Weights of a small GPT-style language model, trained from scratch on English Wikipedia: 172M tokens.
Each number is 128 + 24 x the weight over its row's rms, rounded and kept within 0 to 255. Layers, rows and columns count from 0. The size above them is the row's rms in percent of the matrix's.

# layer 10 MLP down (transposed), 384x96, rms 0.187, rows 244-254, columns 0-95
size [108 102  93 105 125  97  93 100  87 103  86]
[[181 159 156 106  84 103 102 107 145 147 122 161 172  67 121  98 119 136 128 112 131 141 129  97 108 154  75 104 146 119 127 124 113 132 135 146 130 165 136 142 168 134 130 134 142 129 148 131  86 141 134 144 142 139 172 125 109 129 147 140 113 159 147  97 139 117 146 120  87 156 108 126 146 134 135 131 131 173 160 163 182 134 142 112 126 132 144 173 135 151  74 132  97 148 139 152]
 [160 127 152 121 110 192 129 163 114 151 122 123 104 146 159 138  81 161 114 121  83 146 103  90 143 119 140 146 103 128 157  95 168 108 102 128 140 168 123 147 164 116 118 124  84 144 139 110 117 149 113 146 159 161 147 130 143 133 148 148 118 100 104 129 125  95 160  99 124 133 138 131 145  94 138 108 134  92  99 146 138 126 125 160 111 117 147 142 141 133 127  93 116 139 115  41]
 [116 117 139 147 118 113 124 104 144 144 128 115 135  96 174 150 107 104 147  98 117 148 118 164 152 166 134 153 156 147 139  62 144 138  80 138 127  96 128 152 159  73  98 135 137  99 125 158 108 160 112 179 135 134 145 174 155 105 114 153 135 158 120 107 109 141 108 120 133 113 115 135 148 133  84 160 107 117 119 149 146 112 122 125 106 121  96 119 105 129 112 165  91  80  96 148]
 [133 106  86 140 108 120  93  98 108 109 117 168 104  88 165  98 131 116 138 145  90 130 131 108 119 154 136 144 117 108 139 138 154 127 127 114 169 119 115  78 143 170 124 172 123 149 125 172 132 165 138 142  91 150 115 159 160 159 179 117 143 107 120 133 147  75 166 127 125 119 103 160 136 126  82 122 140 101 162 119 133 171 144 135 141 122 164  95 132 147 135 130 153 158 137 139]
 [111 158 153 119 162 146 119 132 138  90  95 177 113 136 105 124 122 151 113 123 103 127 134  96 148 115 146 131 141 150 154 146 128 148 148 167 108 150 151 128 103 160 106 112 191 149 148 123 113  75 110 133 117 106 128 134 108 153 129 150 130 117 210 113 116 129 127 109 105 103 118 115 120 123 131 149 118 168  94  94 117  97  78 126 136 150 168 104 125 149 123 142 144 101 175 158]
 [117 135 109 151 123 145 137 138 100  98 165 175 113 117 187 169 117 143 104 137 145 144 132 125 102 158 173 120 128 145  86  99 123 127 118 170 135 173 144 151 107 100 116  93 133 136 101 165  96 124 148 144 123 160  84 156 158 151 104 103 123 122 146 180  83 153 134 107 156 115 138 117 144 103  87 183 116 133 129 117 135 141 133 151 115 130 119 148 135 128 106 159 128 156 120 142]
 [113 147 160 137  97 125 110 109 155 130  89 125 135 133 143 143 135  92  98 151 100  96 209 131 119 133 138 133 128 122  96 140 101  80 155 125 142 102 127 139 135 179 140 145 167  92 137  81 148 125 164 130  86 124 142 153 126  83 160 132 149 145 120 115  88 162  96 123 151 121  94 147 154 134 114 125 120  88 149 151 127 148 117 154 130 120 161 129 138 117  86 103 128 116 114 107]
 [149 139 136 122 155 140 153 157 133 125 123 156 114 139  90 140  94 113 166  83 140 125 121 127 134 119 124 166 155 159 113 116 127 166 151 121 125 118 164 130 134 118  99 136 175 151 118 102 143  88 104 132 106 116 156  83  69 152 145 117 144 144 140  93 153 151 114 122 141  89 145 111  81 158 139 142 111 184 123 102 186 129  93 138  81 105 118 119 104 148 135 151 138 114 137 119]
 [ 98 167 112 151 142 136 124 160 141 150 166 113 153  99 170  97 133 133 166 142 147 149 143 134 100  98 124 163 136  88 115  88 136 124 136  88 114 137  97 118 105  83 102 153 171  98 127 166 130 146 136 105 129 143 136  83 118 139 142 159 168 134 141  93  84 104 115  94 121 150 115 138 123 162 101 166  79 147 129 152 116  92 160 131 112 131 146 140 110 142 149 120 137 112 129 105]
 [ 93 120 127 147 133 137 134 129 133 152 112 123 118 130 190 137  89  69 145  93 100 130 109 136  81 126 104 148 113  81 200 127  77  94 133 147 118 121 100 130 148 139 120  99 120 163 124 119 159 112 126 156 129 113 101 133 127 143 156 111 112 139 115 140 134 142  98 168 113  82 110 136 156 150 103 128 148  98 136 146 173 127 156  87 111 102 127  99 149 124 113 151 143 146 138 125]
 [144 134 113 108 146 115 117 130 141 105  89 126 124  84 127 137 127 180 145 141 164  81  84 166 108 170 139 135 111 110  97 140 129 158 101  68 141 174 124 111 152 111 123 103 147 120 138 114 138 136 124 172 109 146 165  96  93 104 119 110 127 160 107 150 115 168  77 138 143 115 150 127 136 144 106 163 108 138 149 149 134 128 138 166 128 173 139 102 111 113 128 151 150 141 157 120]]
# layer 10 MLP gate, 384x96, rms 0.348, rows 245-255, columns 0-95
size [ 97  98 102 102  97  91 100  93 103  93 106]
[[122 118 140 110  99 118 120 126 127 154 144 157 160 108 148  78 209 113 152  98 153  80  96 111 124 124 139 146 123 163  97 138 108 115 144 148 145 104 174  99 135 126 130 104 186 121 143  72 139 122 129 118 124 121 103 150 119 118 125 129 165 127 121 136  98 100 100 146 113 130 100  99 114 172 138 138 148 113  87 126 121 167 152 109 152 164 127 142 118 135 128 129 108 148 113  87]
 [100 146 103 138 132 132 145 147 101  98 133 120 136 148 131 109 136 121 144 117 138 106 121 135 111 148 125 162  99 127 146 154 140 105 171 159 152 131 126 112 109 157  81 156 139 105 123 121 118 144 148 133  85 119 123 108 146 132 135 121 112  96 162  89 152 108  97 151  82 183 135  89 119 128 148 124 128 104 122 124 117 121 112 201 192  79 144 141 150 139 142 115 138 120 190 100]
 [123 108 115 149 144 111  85 128 137 167  98 146 133 153 123 104 143 109 116  99 148 180 142 120 114 113 111 128  94 135  99 140 139 156 140 114 142 127  99  98 136 108  90 163 155 174 153 145 110 136 130 168 109 146 101 158 129 138 172 153 139  69 144 100  92 113 155 103 137 132 132 156 155 136 137 197 148 107 169 140 112 102 115 125 143 111 133 143 140 152  99 105 114 166 151 137]
 [150 131 124 127 133 111 109 135 128 118 145 143 106 131 148 103 155 121 109 109 138 122 131 165 156 119 109 124 125  69 119 115 111 126 165 122 132 133 157 123 162 114  98 153 138 104 136 157 125  98 149  79 160 123 107 123 133 143 126 122 124  87 122 154 140 140 133 103 140 158 163 163 145 132 139  94 156  82 125 174 136 147 138 146 103  94 184 171 163 160 104 125  96 111  80  67]
 [102 113 147  77 120 115 170 115 150 149 124 162 121 131  78 110 153  94 144 171 135  80 104 155 156 137 128 151 116 126 122 124 147 134 115  86 161 127 168 120 162 153 150 169  89  91 156 153 114 136 132 102 142 132 164 132 160 126 126 154 140 102 186 147 123 139 107 123 141  97 134 105 133 125 145 142 143 111 128 179 117 126 145 106  92 158 120 132 143 138 133 151 128  98 111 171]
 [142 158 135 117 155 189 122 163 175 128 130 136 138 135 128  97 157 120 112 149 135 138 121 142  94 128 121 110 106 158 124  76 122 124 130  96 119 163 135 123 176 193 129 123 168 158  91 131 170  76 131 126 130  90 123 107 124 116 136 107 133  98 104 102 146 132 177 100 134 149 106 117 158 137 167 161 138 149  98 161 123 107 154 120 139 149 139 151 100 115 117 136 139 145 111 138]
 [144 119 114 133 128 121 120 175 145 107 149 201 115 122 117 108  95 129  81  88 159 125  74 121 145 177 151 155 124 131 144 143 138  80 145  50 120 110 154  94 143 162 118 134  81 145 114 127 137  97 136 152 133 152 126 171  89 144 115 162 121 122 100 114 128 145 137 114 145  96 111 138 132 124 119 158 136 150 131 144 123 142  98 145 159 121 138 125 117 132 133 125 112 116 120  95]
 [134 133 172 154 157  74 159 165 170 125 116 102 136 156 145 132 100 118  77 132 131 105 158 142 117  97  97 136 134 158 133 137 140 136 139 178 156 138 166 168 134  98 102  93  87 121  99 149  98 115 120 158 127 115 146 148 132 119 135 114 135 136 114 104  94 143 122 123 115 121 124 136 145  90 173  74 138 157 140 137 170 126  95 110 121 129 109 132 127  80 129 117 125 149 149 164]
 [153 129 140 138 146 153 110 116 132 121 114 166 106 144 131 108 144 139 110 136 145 130 154 110 130 127 127 134  91  92 116  94 145 138 165 118 141 106 130  75  50  70 146 122 161 125 160 140 135 108  96 122 127 154 120 147 118 138 137 137 139 134 136  97 101 141 141  85 147 144 114 140 119 155 183 101 162 170 132 111 102 158  87 154 145 136 131 138 118 130 128  56 117 100 143 136]
 [152 157 138 168 151  94 142 157 148 140  95 152 109 103 106 117 171 152  91 126 154 148  87  95 161 134 140 116 171  90 134 127 113 131 117  92 105 117 127  98 127 147 125 111 114 116 110 123 111 138 104 141 118 161 127 161 107  97 102 169 171 151 139 136  93 140 152 123 107 109 122 118 123 104 127 137 181 107 156 156 165 175 144 131 105 116 117 131 101 128  99  90 162 105 101 106]
 [116  84 148 134 145 131 119 158 144 114 158 123  94 160 137 103 146 108 141 112 133 115 175 100 154 142 125 139 142 136 123 114 159 139  94 123 137 102  95  89 105 124 102 123 103 158  97 152 133 129 146 102 196  80  83 158 120 105 148 130 122 122 116 149  82  98 118 112  92 137 142 157 125 130 133 130 124 146 150 159 104 119 126 138 112 123 123  93 160  86 159 114 102  74  92 144]]
# layer 10 MLP up, 384x96, rms 0.379, rows 245-255, columns 0-95
size [102  91 111 124  96  87 109  94 113  91 109]
[[138 165 145 144 118 107 166 109 139 115 106 142 116 125 139 132 153 146 113 162 160 119 170 114 134 136 118 135 126 119 101 139 163 114 136  84 127 189 149 160 100  85 130 100 150 116 101 108 161 132  98  99 176 129 166 120 113 126 110 105  99 148 129 134 135 192 116 113 100 157 167 111 125 153  92 154 127 146 133 108 131  81 142 127 143 129 141 116 155  79 112 155 153 160 141 140]
 [143 108 131 143 101 135 111 100 134 159 171 163 122 109 172 102 173  89 100 116 127 141 141 162 133 131  90 115 108 130 124 135 156  86 131 148 108 134 123 104 106  99 116 122 125 126 107 136 110 145 112 135 165  80 133 143 173 140 144 161 144 112 106 102 153 196 133 127 152 111 121  93 159 125 101 170 121 129 132 121 123 153 172 132  96 117 167 136 136 148 130 160 156 135  93 169]
 [138 106 125 100 120 125 141 133 137 183 173 119 146 146 165 131 155 150 178 134 135  93  99 141 120 110 151 130 140 115 118 151 123 147 162 125 145 111  84 149 132 124 141 121 147 111 149 134 126  84 114 124 138 139 175 105 138  87  71 170 109 134 118 118 152 147 137 142 156 157 119 122 123 122 139 129 150 149 141  96 130 145 121 163 128 138 141 183 157 102 187 152 106  92 156 170]
 [115 110 152 140 140 102 104 113 139 120 108  81 158 144 162 150 152 136 129 116 119 152 140 115 120  75 160  83 132 151  98 115 141 153 129 159 156 129 126 109 104 136 118 120 105  98 145 104 159 141 105 125 162 117 127 149 152 100 135 131 128 180 109  97  69 118 122 126 110 125  78 124 119 153  47 141  89 153 146 129 100 142 146 130 123 121 106 130 118 142 179 162 138 121 148 132]
 [130  90 174 101 144 156 153 119 110  87 123 129 147 113  80 138  80 168 130  97 121 140 164 118 125 126 130 138 134 110 166 120 128 142 154 118 129 144  78 139 143 118 139 114 146 153 131  53 159 136  84 154 141 166 110 115 123 154 153 126 148 140  98 159 118 113 133  87 105 150 137 125 122 166 102 154 121 138 137 105 129 127 124 134 134 109 162 152 101 146  86 104 125 147 116  80]
 [129 142 172 142 136 159  84 117 129 159 177 107 130 145 112 111  78  96 170  99 147  96 124 104 126 115 161 135 158 150 153  94 140  95 116 146 135 146 113 137 161 150 144 119 106 151 108 165 150 134 139 137 149  98 144 132  91 142 147 137 128 158  91 114 106 156  99 125 180 155 138 140 104 108 137 142 120 138 117 175  88 101 121 127 141 120 135 174 110 123 162 104 119  90 146 150]
 [152  87 140 107 138 101 115 143 136 140 180 135 148 117 102 135 128 100 153 104 150 156  63 120 118 163 132 165 146 107 106 170  96  91 128  80 170 113 128 118 129 132 127 161  94 134 134 158 140 120 112 123 124 151 132 141  84 165 135 167 126 133 127 157 148 165 126 114  93  82 121 178 128 144 118 143 116 160 106 103  99 116 149 131 131 113 150 163 115 143 147 113  98 106 137 141]
 [164 107 153 112 129 122 147 114 149 163 165 115 124 130 143 119 108  94 107 139 155 118 131 152 117  85 114  92 155 106 100 114 154 111 105 147 160 128 165 162 118 134 101 108  92 102 100 133  89 119 126 103 128 117 146 173 113 101 156 132  81 163  73 125 145 140 142 164 145 111 127 133 112  78 134  78 148 131 130 166 134 138 151 114 113 122 119 123  98 129 117 134 190 162 134 117]
 [ 99 116 134 125 104 151  87 123 106 128 107 143 103 149 164 165 145 112 133 106 135 108 106 116 133 117 144  81 120 109  78  96 125 127 109  99 124 121 127 117  97 137 145 119 136 155  79 140 157 124 112  76 115  88  97 150 136 134 131 106 144 138  91 138 140 131 104 153 123 106 159 125  98 128  54 133 175 147 137 117 113 132 186 112  72 110 129 114 120  93 119 151 154 121 128 131]
 [124 151 115 174  72 118  99 152 120 174 171  91 128 148 160 120 147 117 136 110 155 168 128 112 148 127 142 125 137 110 145 105  95 109 138  96 126 119 100 129 103  92 146 149 127 132 108 146 164 128 149 140 111 136 102 145 101 137 146 136 138  96 115 115 117 111 115 113 122 127 146 140 112  96 157 136 115 130 117 118 149 148 162 145 109  71  89 143  95 159 168 101 170  85 126  70]
 [130 117  97 114  46 154 126 127 118 152 112 141 155 125 168 113 126  75 196  94 105 129 134 115 143 169 118 119  91 123 114 126 141 136 116  72 122 132  93 149 148 122 156 151 123 140 149 114  94 155 171 110 161 141 116 142 128 113 135 121 112 112  92  93 120 152 105 120 129  95 102 161 108 129 151 145 148  99 123 156 118 149  99 158 126 121 128 114 124  86 156 131 137 153 132 121]]